From a checkpoint of a small transformer trained on Wikipedia: 16 layers.
Each number is 128 + 24 x the weight over its row's rms, rounded and kept within 0 to 255. Layers, rows and columns count from 0. Numbers have three digits each. The size before them is the row's rms in percent of the matrix's.

# k: layer 10 attention key, 128x64, rms 0.149, rows 24-63, columns 0-63
# q: layer 10 attention query, 128x64, rms 0.145, rows 25-63, columns 0-63
# v: layer 10 attention value, 128x64, rms 0.286, rows 0-60, columns 0-63
# o: layer 10 attention output (transposed), 128x64, rms 0.232, rows 0-59, columns 0-63
k24 100:123149131135136107148135105144104132159094089143156150146141100114117117168141139115130101196118155116146110121120155086150150160119187146108136112141126145059118118117124103156104105147139108
q25 092:152105093152128158182124123144117153095133142115130135151097110122129111124149130126125113103164129113096153143171102111154113138194115156143113089133135108151137089136123113053108130111104136
k25 092:168126142136134139176142112155125134146207110096136108147118107136108115123154117134139164142123101109149161110136100121132106147134088141145132169074128084128142136163115093112158151104112118
q26 102:096107094146104130119144108096120122098116159120145112103130147092107124149130148135131113071131131125138154124138113089154151116107137104185135126192109127146175144123141166124159078143099128
k26 104:159143139150114137114155097137093127110127160100152149138132158117118132118126147167152126140110128127137152100098149122111130114117155094137099135157139131107112093170156101166135028139124112
q27 083:108129139130114134128144136142182095129153132130143118116142157116133153173136128123111140148118173104070183116138101102153109132088082130107114100078125118098172114133104097115164116137126121
k27 093:105176177144094121144143088086149123173085110108149093130134133103110151135120124167147147170128121136117150114117145098148078122156113177085121130119132133119139116148144114151157102128123139
q28 107:147111115097115158117129110100140159149120111128121180106140160130131128155112133143109113146127184154141125126172142123142126141134169113113109116144069124058142116175128115116085110135102100
k28 094:111152092155084163100114148114143146148120108083169134072140140143123146135092108140127125102132075131140104104140124109155097124127149135100126148131116116109145147141134184175149103157114151
q29 097:066121123129124125106121103144124142122130167162121175136102159157129118153111143148123119156095111120069150175117095117149105159147133122123088142147108106105146112130091159089091114145141124
k29 091:147123170139109146119186122126160150132146145127128139148116129115092134141132135150109138150118110110169145123127061124146106137098043117109136150076119144114148129148153148119108113112099109
q30 107:157154111147125142104172136160091169094127158062140124131097123100130086117158136142087134130147097142113167139142111154137127104148149142129136095109127101129146119166110118094092150145101139
k30 106:127122102157103141169161096186119149157156116088138128142110084119128128132155144130135130140118083134125200098145096140121142119148148160129107099090151110116131122142100148089120153107128128
q31 086:122117138139128131133102142111135158168180127127117139118106100171187141123103150101087182149102111132126105111158086142101116142111127097112142111082145130097136088147134133121136163091126125
k31 087:132142163107105125117091161078144154159155155155081134134075096166144135128125138125127161115144117145114116098125108127115158131132117062135144127110130134115182137104123148106116173112133149
v0 047:134118103135139126130112088067132168191171139116132158125097139130103120170137103146126180106147135098172149114140126140098140110137096158140121164116132106102095142120126154121139142159139136
o0 039:118133104081136114131153112110133125166090116169105084081178093160159114142184102133128127173139106131135134138117130120103112107111105099126103142127132120175111135090134150124136108112147106
v1 050:117143123161151110162102088134101083173201143116110143126136094133129137089131170139158134122134086176128118128116130094101122156166158110147107144142131115124137114097106110113146132127117107
o1 047:099115160103117107066152115133114110124126138131102146114138145143110126191074118185131150175121158117139156132117098121137136117128168150144104134142150127133135172142143134107155100165144112
v2 052:117153148145124094135116105100130157116087120134120128134117146121092158129107175110122133146123101100089118153148151125176123108157131160152151129138125090099167139113109158161160106061107145
o2 044:116099106142148098115141163161138150096144112153083162172097113146145120093111151115145151129125140149115106085123103141087153147140121132141143177127138106106071166108102115133116148161120123
v3 047:163143131149160157149120140141135114117094094111117111139114134113110143129124116125136105150070123114166125143112097133157114168136133119127157164107089100104164137135168120074133106153068160
o3 041:114110107137108121086144127141149141103140143115125125181112070158120132115118145105100141081156122152143122113154166112108143155102093152112119106101163159140112150155109092165134142114161086
v4 057:132113151114109114126114134109143183139131137181134106131117154101106118170127129118140136147121143131146136127123137145098131107122124179162135143117090124042109131128085109132173126159112174
o4 045:119090083147131140163151147124131125149078088118102114107126077146170132107207122126155125132169113153109132113172150148137122140132136140127096133149126157139119124105110137155105097141128118
v5 046:149113103164157131126139141155143102104090103087119147116083134162125117121116123147097127108148128124139161099129129139194128129103129122137141192123112097179129133157152087117135153113110095
o5 038:121178154101107122126120136133127131095161173153119145187148079124144131122100134140113156105104108109121126133096175105143142128105066130104167110092119111113114114122125135161154146129146153
v6 051:134152157130109140130088104108092099146185127102140158121119133151108072074138134132141154120131159166153100122138146136083138123150127169143144126150125115075104109136113145135119137149142170
o6 042:147117112116103121122164140150133082118106146138092123109133090122098130158144159125132137158143105116145143169139106114133154087124144123137038171179140140136101131129109139098138124101130107
v7 049:155124102142145156139109139097109149178180106061146113141115144149102100102127134127105142087121109110085123149143135117165132128126108133140144136106144106096121134122107105158172087089126147
o7 041:139158124160133101094108142180132149106137138146070110143140079138136131143093156099133132126076127106131147110108108105118150118100129094143117151153170114159093151133093132123105136111171139
v8 057:097136115156142159141117123127142113130110104150137114122121119112144109115131123118131136126099143090174108107133084126147123096140118131138145187062126142097129148109175158184082136134090155
o8 050:159117101107137152126143142124162111125105145112127087156115080156138125083153140118126133126137097184172131142116092131094160131104117129147166102108165118158101140133121124114154131066115151
v9 045:151155147083129142110146173144143107097122147134133121121113148116137078124138084124100091131158127128106106146113163136064128114116111111089147118146157133173119130163151127102103168109157148
o9 044:135138132159116138181105097087116144130134132139174155132131116110093135092197150061102103115116131096142114140120140121149116135124123123125114123121112153107157085089117153146105160118123105
v10 056:143139129133131144134126146181125081135131118118123087140170103095135112129119084095138099138132125088135124169084150115113145174152152100128145093154122154143160093117116106093162094134145113
o10 046:106136139159127126075138103112104153163117183120147150126115167144113169144124158124135103104148166114135107106159148131149071160122157132106131101153160166121155125145122092128091123121125115
v11 051:154118099102133153119120147098105108134121135143137092110122142121144081138131092130087153116146129144123111177182155124069148132101115144168145116145138140105129105160102146139161131120084172
o11 044:125115132160091139169124176146110125135095099141143145160154081126114138104170168119144075127142113136114115094125098103153124090104111096131113157146148186152147156115143130117115136117142135
v12 059:121169119136118138162106139130110145149113124129132109140094118159074119141138108103122146072154114103129105138094107075136137144155104134197148111142137152115134149126118124123160149111189109
o12 052:142161069114124122089153072121125158160124132146089118128124142135116134131147151189140120099093138096132132135129108165128147118099145096153130145148179124129138129104108157114106179132136150
v13 054:099188139107128097149115090134113135171134139156116147114065127111119157130140123110168142095164134099130126153097133094124141142146136098120123139154144110146119110092138129124140151100197137
o13 050:108127120121113108129147053095134112177134125151120142085146163167117134133162137192145134167104150103145123115114145137109112126139136115137115127146117118108130150096080150088137161139123097
v14 044:143097167120114086119107160104111112125136126126139116138137094132143140102119159130072185101140122146079114159153128114167123142155094167118130081107146154118129172118113153161125135127152118
o14 037:159146094126142154151129119174137170120161114096076125117129180091101116130137129129158123113106121118134152114103072137110107109143187115155123159146135123117109140179131118135114124137132166
v15 049:120178119115133125104120141172129098151147099078129165116154138137126193135120156140143123154131152113141117063124081105165122131116120117092159143118107109123147137128142149185124131128141130
o15 043:146142108144147101119145140119168106129140127105122082171134121111121124138074136119135128083130135106171144160101130120107153149163098162098131115147141079164108135157128126109181156102117155
v16 052:137134139133145108136127133087133153102136134151115138128134120086161155120104159122088109161107070193100145099134126144141114104111136170112110139144137106153129155136117199139147121118093148
o16 043:111093134149163117142126195135136135103159115108109157116156130104117083084144106097135156163103132120095118131110121101142134142139120171176152132098120143127087147128159106154125123170113107
v17 050:113059132129107103140131103143110135111113155170134138148152132111090143124140150135156141087146165100130148161134170146096137115086113152138131104143148139095102138109124076105084146139127101
o17 042:114108121088084125152118098141078132152103116153130129081104134149145127114140083155120126175151123153124123124171133155152117155161182103124100148123086092113149115139124125121093098133130137
v18 048:109144110114102163108103137103139116127095131145141105143147137147131142129129107080105100149163091131165122146139078118125126111162115150194176096138120133111168128111152183128115137131117099
o18 041:144099082131165138112158165121136155128114155146133121164099126114129105097167132141108074113155147128131106144119082155086164167099122158121145158131147146144097133104119131141114172112113153
v19 047:139129147106175127124158148149155157181110137151116116130121178078165179187124103143091107162140131126137132107126116134129128120112117117072112160103124164123113118124139143126129103128102140
o19 040:133117130141165120181108127086140139150129083096135092093143146110150114121156123089113113125152139138137134089168171140118100124143104166107176069111126134153132160117129121136146100108114124
v20 051:111075081158134132126147130112141169146120127104132161121132097142070130155125107132103156083126150073120157152112144120125158129155135136169101133146108119159138109133152123120177111117106098
o20 042:100154168115124088111160129139094144156133176165132137111144140161167137114113109146153125128135127140097088093127150127114107115096087092112153172099151120131152084121137152140123097115162137
v21 044:121125105174141127125131092094145174130146109150117078118126106163167081147119151159138137130133120136157143120090128140168138124121143107175113133109123130161090113099084114116173122104120097
o21 034:161157158112153145074143137127115133142114108139117123133159138136141161153130112148119151124110099135095168126112132100141120094069095114135181095133118143124138125100119132117149081184106163
v22 051:130145149130157126138139123163145143133093130070127122113093138111115140119115110115103108104129099159065110142090154134131144098136126140108133158209115118138108139149118155176132097138103145
o22 042:123141147172124106128111168123115103099191146131063168132154120105121119080120173101112143127106133107087111089149143147129106120138126138146155140126151126118118113122111148132135187109133125
v23 043:117154139136134113178148136162135121143093123130121099124139097103141125100109096100154100118096117188099115144083135094116130154140157126156106184132093151123148112147132124086145143139086144
o23 035:088082154137127143083153114106147119103133129097099169135123125104091147119067158187123147128157133123105111104156135118137130132092154154137154107121171155112169143129126139154130109125143117
v24 047:156151122112143111153143132115121149126146143172128127124114109114149091101132086125157082116126107134159129173122150130091135156148145077128086109118152118176131116121164109079119157095134090
o24 039:116116151112121153118131068117146132160102124157191148141126171147132147164105144140084118149112116120144142140119114093145111117093148145152150129123108160097183137114133147129127110158157080
v25 047:100149141085105102125128126092125171226169149137140148140093147116129137153128146142141122147176150139111138132081145154137140100118114151123149135132106149116100149099139140110119137140136146
o25 038:151109131138135109143151112106136142151094114146089114026123134111135138125187105130122122156128148126130151110148145146125120140155134140131100117171112103136106134092076161161131138123128137
v26 055:128097150131150126136140113172133079122145124129136097137150095059166123110136131131135099114140110167108103178117142125078151110100156101157097127163164137145093133128118120148133144153150121
o26 047:106135144152101157118077146104097138154103149106132167091168144122121123137129146134123118163131129124132148126157082110160092142132165129179139108113124138102198129145146132093138134146094132
v27 049:161129127097135121114135134122127122110123147128141123141148104100149091103144101109144106134133113137081129166139192148087135152150130140089120100170161142178143115150082123079108112109107152
o27 046:107108167163140147145108133120102138118148138141143185132125181131094156122097139086117121129124146130102106120132132110169088136108169112143103137152106165103141130134161121146081113148139073
v28 056:113117104116111096141114107121119068172130127139119119141080104146095138121125137102159145111164145107139138178105163096140167143145130149133125104148131104150125126097166105090120148090155089
o28 050:088125141074101112099144081118102172141113165168113149080110150151132147121125106194130119138113126121159103116120147131114104127148170116124104150154111122094119139105084126116137135134131113
v29 046:131152145152126090167118139184132137081142131142120111112060096133137146157115130097134141116111106142134132125088123093149122142129152124151113174136096086122101165118128112164169131124118094
o29 040:093163110112099122086123095106118096127141118109108145151126118129131127104150145194139164135094096102093128131090155144142082115138162159157142116122163127096131134126122118125168142171157118
v30 050:099127153113143088144160118141143163160176134120124136124128121099141148151112126135098082142128130154087112174134126139151120111139160082110116162115117142138086124097146164096189114136131146
o30 044:140143155166151101132135138108151142136102136090112156049155139093135125131150145109122143171136148114108159089134162119084111117136132138142151098127133124119195157119108130148123118163130115
v31 048:081136118123133083141131083124129124146201151116140133120133118120110150123125135121129142082183129154127131114129099150149127140158154118135122175141132087162112094110153171106125120154173120
o31 043:098117146134112107114160117116129110138145173128098137055184132129135132109164094170112151191117168086109114169093141132098139125131133114111108139121120109123124130112120116104128108144120128
q32 129:114118162124139150120095110162144137119152182116118139167142080106124103067084137129149130119134142131118135109143136101142142179116186158139119107113151121101115129123082101094119117106116119
k32 069:128119142092095121107178119155051151112130113122148108128097174144153122137154120149098138136181117109124113164133146158122118132132160123116113124152149115140118110155164077114132118153100154
q33 064:163139166095138136161132146168152096161158152104099105141070106147162117113127113173102133110158174130108156136134126135136124124113123132100128143101135111133152118151150128165119131153072104
k33 074:111097085134124153106136116162115171101075126097124122123100111145134131150119155128182121147147091104131071149176134141137097109118148130101119127070128136114132098124111160106140147139145112
q34 068:125130112183140128092118072146149138119088150124170138157132115144141081090122109108167125103141139110093119151176119137126145143186140131122151108133136119121125119123133114098098144111184120
k34 115:111110160119119164088138111127077145162166169147097124158124127128149144130095110104082106116165147116124122141113122136133141135107193139136130084132128132164093150111115110154136158140112169
q35 099:128139107158129101135181154112151104122120071146133126109101163141154119155182084174113107121128101135122108151108123155101099096142098128174117150153104140140133113136178121134140148139133140
k35 066:170122106192121131133111116095172145145130049132138122119113143121098171123173133132115105140087125131142131144135144135113110119137086155119123147131133122100164127113129157106144109074125110
q36 099:130135135096155156120087109149101137133152188104110124171164102131118118097078159087136138118108172125117138102146140109138154172131157126090156119118153112102123139126079134102117111121135127
k36 080:089114155079146133110135142138107129128150218116103123160152130140131113106073130097135147107147125114119129124123118120139162141112180124141133106121174134183084123134127121122143143141131133
q37 107:097111134121145098102115170085160097115127140141087157171151105082135103131117135104146143117112139105140115125147145110134167141090112148133155109113076128162116143185102121103145115116134159
k37 079:112139127121090162127098124136159086107164112124104112127131132112160131137048119114130134117085130142164137076111122147101150149163129119124138125139124113116086170122160100173151133137144148
q38 096:143146141127122103127099147120125154115131124119101116126080136112103086123118128175099179138142176138148105132183111166137118173135103074102118086111159118104144157129108132097145114132136129
k38 100:169131143157115140151123103162151145142107077130130141074112135125122129149167139138151116111158133099133099163168144098107115122136138133139064142124111136132096082111110095156142161141143090
q39 108:098133133146118099101136142126137101126089099102166160119127179138165182136165147144099124095123138109168109076128120133123118103116098158123165127143105135141131090136166126169162122124140125
k39 107:110133145157116136110113090120126116165131182135098087165166126122126097113045111092131133143133150174141136139108138129145156157133158122125154123151141106130113129169144112092123134142152106
q40 106:150131121130133159121068095150133128127141188115116161178154081121094122093093135108125135127101116146111142109123127128113163173144149124141120151136149111099126110114085151088108104108130103
k40 129:097123140115141137094123118119081139128154210127103124188152112093134122098088121090133122113166156147157119133128134103139168139105148149112125124111151128134105148144104118089119102123150150
q41 105:109102131118130154141077132156128130129135183104104145181146111103118099069088133107135128108136146124099138135152117111149152147120157157133156102129150082100103123133085124101105104099122107
k41 102:094119155106144146096129111125098156134159183111088124181145112108142089108099099133153157102181154138150139097133133129121181121142153141131143108116172135149108147160137127106139111129117136
q42 093:129118122107130146135066111148116146129119184088112138175168101131113122079087138110148117129135163120115129113138123095148129156107160137092121114115164091103113151122080132109117092120140126
k42 074:108100178095150135103157110123109130114129187148112150183136131106147093092091116106163168101165131100134121126135099117136153106121176137135157122145147123160120125158152107107144115142123130
q43 060:183103127105136145158101121163158149122105166101123156147138145131128131069132076143130122112158108146118147150123109143156126127116167145156122095152153094113095156134117097146140104121131078
k43 125:083120139131151141086095131127086139127153199110082135164173118122140095093089098116141154097159150123163144110142148123116169127127141131142147117138165142145136158136125118122121124150120145
q44 069:111130107150120082126162174096152117113105072151141135100108146129158114171174090159116143122123122138123101150119131146103112102140099139155125135130082150170133117166172107118139140135121146
k44 149:175136117152094114159135141115155118121088049134153116081100141131113146164169140141126091161095131125124106153122128145122094130116087129124111150134089124095157122101132143134115150110129115
q45 102:168092143175140131116119082125144104162130143086102154151133121118072163106095117121169099119150089126135135118157104109176146139093142151132136128119121101131133099142120161153149095143133135
k45 136:119125138153112088160122124133162130131092071136173101099125153130125135156175133169138126131096117149099132134128172122137071122123083100118133152130100127090178117120127122111122128102133158
q46 104:146127105115126135135157141153167105131114115137120157108143119108161122106146123131150109182106127070173122118117133161134094089136159122134105145146123134095085140074101115176118139105161106
k46 097:088118132122147126087149157102076143148151140131117138131141104114158094150103086097134128090170130126147131129106137136118178156145081152106139115123156137127106162123155111113146099143177157
q47 112:143118096122112107125124175107133148115107120180119115127100139130088135111125134134108136118140108107116127074135152152197116114185125132129096167137096140158144164115118111111157101119081122
k47 111:124129147140127095095130153163126123101139162093087152098153128122137142111066117105109150137139076150164118145118165161110158105126148124089134157083138135113143126138115094173116159124129123
q48 096:112164166136098169147109110129183101139096165139113123115091084101128129125088123114122128131131081133092117166122112123130136155158178081110128141159110090116156133131127142119129146123139156
k48 097:101152128141103125126133149143125168162130110121180126093115152137138109156135183131091111140074151114114140119158114137128108077143070136104128158084106140125168111100121126150128143133102135
q49 094:149116095166147103123112169126120123132133119122137137111155128088147120126118128109123138088117144142169170148197123103136159140153081131125144125128168139141140138080156112112136156103068138
k49 090:132154115135133133150124173178128127151146156098119089063154102090146163103115145117142120166130101097137157137101121129149117163111125105134109136183146125136090114116113138125156162094139139
q50 099:131125115149134134089131141118131112136151152115086150147071091130163150129124110116098178153123144116117126143104170120080143120114176103090129138193096151162122137141131134136131110111151104
k50 096:119172058110112145134115125114134118148105138132140132109103136145105124126116151146169080119123112136136100139151092182142099131147073156072114138119123132160136141113123145159138153127157094
q51 099:113144118112122165159119070142146116151094133146093117159125099118106111139102158192089116119164133128163178143123119135139128146142114121130132114085131122180132123097131093168115125107138146
k51 096:120136109173097151116125119109133143148111094099136169102151120162155125158168142126142140149074087111080138162105126128109162116148089122131121147132129134080130102146116163138137164096129151
q52 092:118149112102161091206145119147129120129129165054158115129105125105138132129139100158098081087086149121117113122113146117127094120125133152097115116156139098139120122143152116115137114123151126
k52 089:125101151147117156096119149099097106133121152167130131145182137088124108078147150141175129148146108152127119145144110105118129135073145160123153163081122132131129151124137141078151092135137116
q53 093:106122130164146130131134139064132130136126105128102108102187123169106095139144118129111129148156150135146139103091160133135137117082107099092131083126143096159155122084146139149151115110154098
k53 089:123152120125136075144109114142123149111177176179136177167129092120115164136087104102160142117114093139109150146160137082115173137131128113115115106158110130122135130124143112104159116134144133
q54 100:102131131127128185120142114119131090107187138126133145116185130107130106082123161107108122145168130140154082125135135132117119166128105102113124123133117086145145092130141084159136146166090134
k54 098:124125107139113127206150139165117136130121089112126102137131109154119137168134100096124108147104095121131174161136134114134132091133126137112092105141093156072132137141164123104121130133132070
q55 099:082131123121111069128148157109121142120154159161148062111145111170150166140145126117114124121151146123125150149162076111123117121113168143070102111127132122147094137157145122137125118120105127
k55 097:182137097086135126122088163110109106127112129134164168114131113117148129117116118147151132155103113118146137128134141166175118117130168074127157083102095109125159095146106123135125161138164102
q56 096:131165159140096089073142125125114116127132117081123185128141117117099145120150145097096151172112113136123176119157097121127107137165084144119148114141143139088129166150136132136131168132112112
k56 099:138133132116164164140111088129124153135126168121122114109127147127113110119126118123132119111121155101133175083100121096166127097069142101095123119156186118154084095151133134160135155159152125
q57 096:139148129142135120163136108115102120112118106125130102110140107142131175196135164172141117160168146121140135101099128149112139085131131139101087134090118132073132140123139140132156188142099123
k57 104:093115163109136132091140186143109133099147184119133147164148119131117099109114119118148152065112127131129158123133093108146138138148162146147130134099134114167111118190112120110112114116149157
q58 112:163127099121151093127110142097166125126127076167174113085086127137171150122131150140107168140104140140117120142114104136135115120121098154136155127125146131158184117089164151146131115137098149
k58 120:094115126074146146155119121144145135118163210135103113180135119095154107100078127101141152129157140119134122103139143128129182146125146148108135149127158139141094132117105103118143139127102141
q59 102:094134119182134109084086088065144152140126108127093097123128146146113151126132121173112109154158115137137115130099138125094135144121089155147112103131122149148121165178120139105141147157114135
k59 087:160110171092121126139132108153195141134106122171110174148125136126134130104088102127132116102121142115130162148131070137131124096121104110112126134161118105107159137185088109151129140106135132
q60 092:118159090130123121145148123096132112143140133125156148127073095091110126101143128117128159113101158176148126115147142098135091122159148133080134096101080112097108128137119099155098129158116174
k60 095:089172106091119155121145124123107079105151110133110096108177104131151100120112118127155118137145132139110135088130122129166132095095177171071094129133137151134124151130112106116122166139145130
q61 096:150133149106161092149166137108122122113137129138114143120129161119073134105109107097091137141100147068113150120116117140143136100124167074147087153087127133142164096126094133145129155128101111
k61 092:134141082107131077121117135162109098133108132059134136171127161119133140170148131169154155126128106141143104136173150102109148108102111112143118091093174127153124142141136094148124115128117146
q62 094:129130107079148084126114097134168121113162115098164147148149144103114111148104107158092121146170122168104144135116138137137170105139152136135112090134085113107132130110136131101150155102164174
k62 094:117155144147099151123097136131098121125118115159131132132105152164110123091203108101125123101087125114140160085138107157115140101115110139189148147115164119138110152100133088110141152128103129
q63 103:142089103147133175111163139147119098104119121170096153150121138149128118114122131152118187080137112147113106090143090141137136097134131106100141118124147099161148115144106126106114088135188128
k63 100:178114061154110125112092119144160101161141091116122123099123114161111121147087137168101130106124109121104118151121171160145120141124153171132123158125106146132148110125166141117150153093113113
v32 087:147086121127150130125122105121147074123102152144127132124146127134113132143114107122142159110082114151114133135138135117109168171072155161131148153108147107146099163130079101082127123089122175
o32 058:126107149113081116143139155130110103145141162140132134056112096111117123104236105109130111152112130132123128144186139117121124135151123121097106134145125128125135130138108118139114151121112113
v33 074:109148121125126131097119136170134105153143118143134108119126162143073122150123141150187107101119125118192102182148120114083141132147150107128129145127145108134106108152105132176116120107152084
o33 064:122129100128103140164081147109122179159084129110167129106134110096146131116134116082131119153094109141127135125124106108131104174118154136167151086153118127113121114107175140180108114124145153
v34 070:142145153122132123124146148101088137146124138136108109141165129131081077131143138144125129111105115106123102121118120126113165148072156118142184115110134146124096115094149119078140097182089154
o34 054:148143105147125115121131144095087073142139136095078116127105102140141146125194127124088146161118097128125103130182123154112162161132156149115091141122143145149092130108128155100125139105129117
v35 083:134113125146103130150159154098108083105139122131124136135178120108122107120131146122162139128133093111103119108062117132112144133087145164173126091177076161139133143124094140111119112114097119
o35 070:106127182088101114068087115143134109121140111143072128116150173158113135141132114147089146159124122120123099140152102160130148129137122103109106129135164113154099149132151134123139131173162097
v36 091:145116096133088129144114097119169064156135126170118161122139123112164146168113064143151128124122122135115146134134121133090134141129125165121129144099141111172128133130097107167099134089146159
o36 076:101127174114098143127143143152128160163169143127142131084135152120122120113158108091152122138155118148113109114148116100128090119103092120105132106161115088121180104147137127132105142139061093
v37 081:093161147133093161110138124120144114156128143147135109145098144107149122113153131116152105155083152100153164128155100119165128150157099107140127125096130093143094101146146142096108145076101178
o37 062:139128083135140119128128146098104193128178135109113164116126150165119121060176136153132113131149089138135122094142154134135069115140140121126131117136096172105121117142127118108136156117143123
v38 061:125133170138089106115124114148114137172168137117117116122102100133141138133123074122073132144138119150117145101132151143078145132146157085117147170133153095159130123086149128140146176141127165
o38 053:150139138153120158170184142171093104145164186101112109114107105127143131138128138121159104186151101113117158122095142121124098131115111124148104114120131156116135122119104163122114147099091100
v39 083:128127120128161145149137184135106138171126144092109166125115107112127165137121118145175134121187119097119109133120123094156118103127097104099146170110161123095134157135113124122081099111090141
o39 069:125149158133096077063152105142122126124115143158147109144116115148127125166159150102152128125095140147140122089130126139100125134101159137129162142142079115112139083094107148101122138073149143
v40 075:127144164154082129098142132119140083130116106145151171115134137120165103130123156110113084140146149132111185153162080095103124108169114131177119111115119115103133145136117126120098136106172129
o40 062:119135120108167137139150119150152159134167082147079135117138141163104117078111134137134152106122091139087128113111098118170108115138093149119161094148102143140169121118137120167104115172148123
v41 077:133145158104112135124135142102125101113136127120147153135131105142188131125105144115127151155130118135130116127176113072082163115155125183102073127122115133141151107081129078138163144144111138
o41 070:106102110120120131096159123194161108137143097105104156093131110148116149125145111110148127141158139096115168118103108101129130129108078165136111143169136172132108124178129109100101096125117141
v42 081:126150127125120147136137133087117071166116124125138093128164121085145123122133114113135126140111163158070181119092093113091125145120141155155134133164127090097085150128155155116111105134146139
o42 068:147102116114155103111113146128144129127169143124060124118099150163080133101132119110151177139100128125111086137135153126179094126150172125125127138145137113113127140118115148150139121158094073
v43 077:127105113130095114121111124107114124106131141152102080128142085136133155095128131143100133157147126099147114134163161176099109129118144086162154135146086163110158103127113161148071116166118111
o43 066:131124165133146137143116091091103099130140115123157171152114123124151125184104149184137116183121157118107097115106102112099139131084131093154101130115134127158149147123148124138117146137152077
v44 096:154155165148155138147099143149104109116132130142152122129138112102145148137119117120139126113116135087078154065134119081118100089171133137118110117150125108094121102144188091143116124133170144
o44 085:146105096108133119121161095182148132123138101126141103146064157139117110101102125127177135112138136143143111145085143135121131108144168167108154154169117135130125182109146137116090133126098106
v45 078:122167153147125142122152125105122114102111131159132118124113126147083114114152139103149156155090127143077113093118147109150131132102133164123143105133128143111079134110122102095106189146058125
o45 066:125099109116100107103128210125149111121119110135053128147158111127139124131143143152127084137129089124136139094132163142109140112149121149128089175151121128147120152136109134104141155154139094
v46 096:117125129121133131154166085161123176150138138142099139123151145116139101104144103147114124138115128093094138173121090150150097097111081101089135137087194179120148131126129142145133134137133123
o46 083:141141149153153158152137142102102096122148108150141108156121159166129125132096152110143122072131138148141128080165159156089147115133122116138118106099092110142110049142135141108144115108124145
v47 086:098142149125125121121126144112118108121163147131140139134119110098129154085129130114161140171150130142189172138090119112136142123139122141125122127148082054136144148120151175116109128093093086
o47 077:129119119090132109086117096118117134122127169138073147101140168132118090149117147153150143167132137099131163114105117139170059137118159107119122135149129181101122108119139099125133132136165150
v48 078:133107111113136143134101096122159073096111116139137091125130157130099146111128145125079119111125130194140122112125175165168122113082131126136145110170104126120127179146116131151104127105139094
o48 068:125111159106154126147093132104145159091095141134116150079153104095125090128100149166107124096101162130136126176115128117111128140144148123100111129108144072115160163129136114172159120163130114
v49 069:120161077127142079120111110135128159110096148136142150123163103105136140145128150167102142113121141115136105155140086106099150132122118153131113153138099115074118061159090136127144157102116115
o49 063:141145123091155116149093108143143094137153085122188125131137149109164135116169145092155105175107120100127127131149109074167110111126109135117147141138097128147068127138130110122152138124117155
v50 089:137096144114141136117111112144162149123110114107138108112103157132181097137132171116160134109137166155076106100152104155116127113138157140123120121125108119102096175108133111127198130143173135
o50 071:134152086117156141120159157141118118123111126119172146110172111125106182082111086124122145086105145131113131173102166148159162120159116145110109106122139127120122156106118115176146102111108117
v51 087:125132160129194143101129126111136130162114107072129159143127121119097104144136155097132103108141177141161158135126127178130120123139140136134106136169128095078102123105110085129138097125153154
o51 077:139134080127134120139168128101123162133126157149081114141130093154157127100167091116113158102086166117122113180090157111142117101109127144115184126118144125130088133116121140168135114128136136
v52 077:146129116161144148130100163126158115112111122113123126135159108160121160125110134141079092166086141094153124144112114127155123094140135166098047104090116148144137120115133085153126118148128129
o52 066:145088119146122144126112108119157155121096110098131162112099123139097123164133140112139122080156140137121133112109134139135145083080088158099186153139145124148110151188145105139102108155129141
v53 084:129156065169137110108151123088147097155110124139128131120148132119107142153131109139109147148139112120098121097086145125152118146115120149137140109110161103119116079157179154144082081116163130
o53 062:145115150150122067135091157092183135131115150112136088161094142144134085128103128144139154141151118139128090118149104118134144114125127115126181117159135107119152133114123148103150145171078106
v54 080:137070094133119138125096168127123177121149128097149142129077155131125134120115193102169118169139134123124126095146147094134122108145119169082128127097121116103127109105145167119138138143136109
o54 062:111168094122127115091132119133161140121072101153178134127145097136107138166069114170133159104158111145142159111111164117156128126113143145130121131135121180115101133121095090131114137151139141
v55 064:148096118137093165127143127098164105133083131150136089127134164105102100156127147138109112169070160142112156112143113129142104127134100148105128097123119147118163085098171152121103130130157108
o55 052:128103122143180133138116139086171173092128081125113138126116156139137108126079118146110148094151101164111118099138158116152152137129130112106127120141118130103115137159106106133125098194126084
v56 085:142191139118163133142113105149110083130152126131117123132161106111110140158151101112117150174127139126079126127057121119082143119117137132106089129088138166146140142124127126104113146113087118
o56 074:153089150112121112097119159155129107161124155124077076142113155154134144159150169064161125117150111125145137126138115122122125094114124120111106152130095152146132138181148145141130102122119084
v57 072:121149135154111125122145106122164122107124116175126161139087154133117100132135167114174132127130150123134085146126121141114132084167139149139115087098084145150137176143110130119110148083074105
o57 060:118148133099117135100117186117119177132118115140120136136197154138134143096106145139108118118127114110129150118145119156135154118115085113089095115150090138131154160127173091152118121148181151
v58 069:126118088126138131136083109136161172122131118108109107141112149160108148126138080157085095101120143114185118131131113128163096140148135130134147129120132139149121148163183160106119112075163114
o58 065:172137119144123123158115082091079176120098135108201110127130141087129126083097171143113141099112141146149120132155141139134116117137134107113134130101169117107178128135132106124126127133125150
v59 082:119118171117115120116105085155087161133135152137102107127159100131103111130128135138103127119146127120135148179124119168142154115115168095132122182149128082130133155124113130104114121073073156
o59 061:158133130106119157143157105146060109128143164100111131123151108132134094130197151097135102178102139112134120172153141128133124132118129094125126121118084163136113099111131162138118126093155136
v60 081:157110134125121136132114136131140154113143121092121111154136112125168141177135092158080115126162122179132124070136112158156118176145083154153111122154120148094138127107147127126100093089124125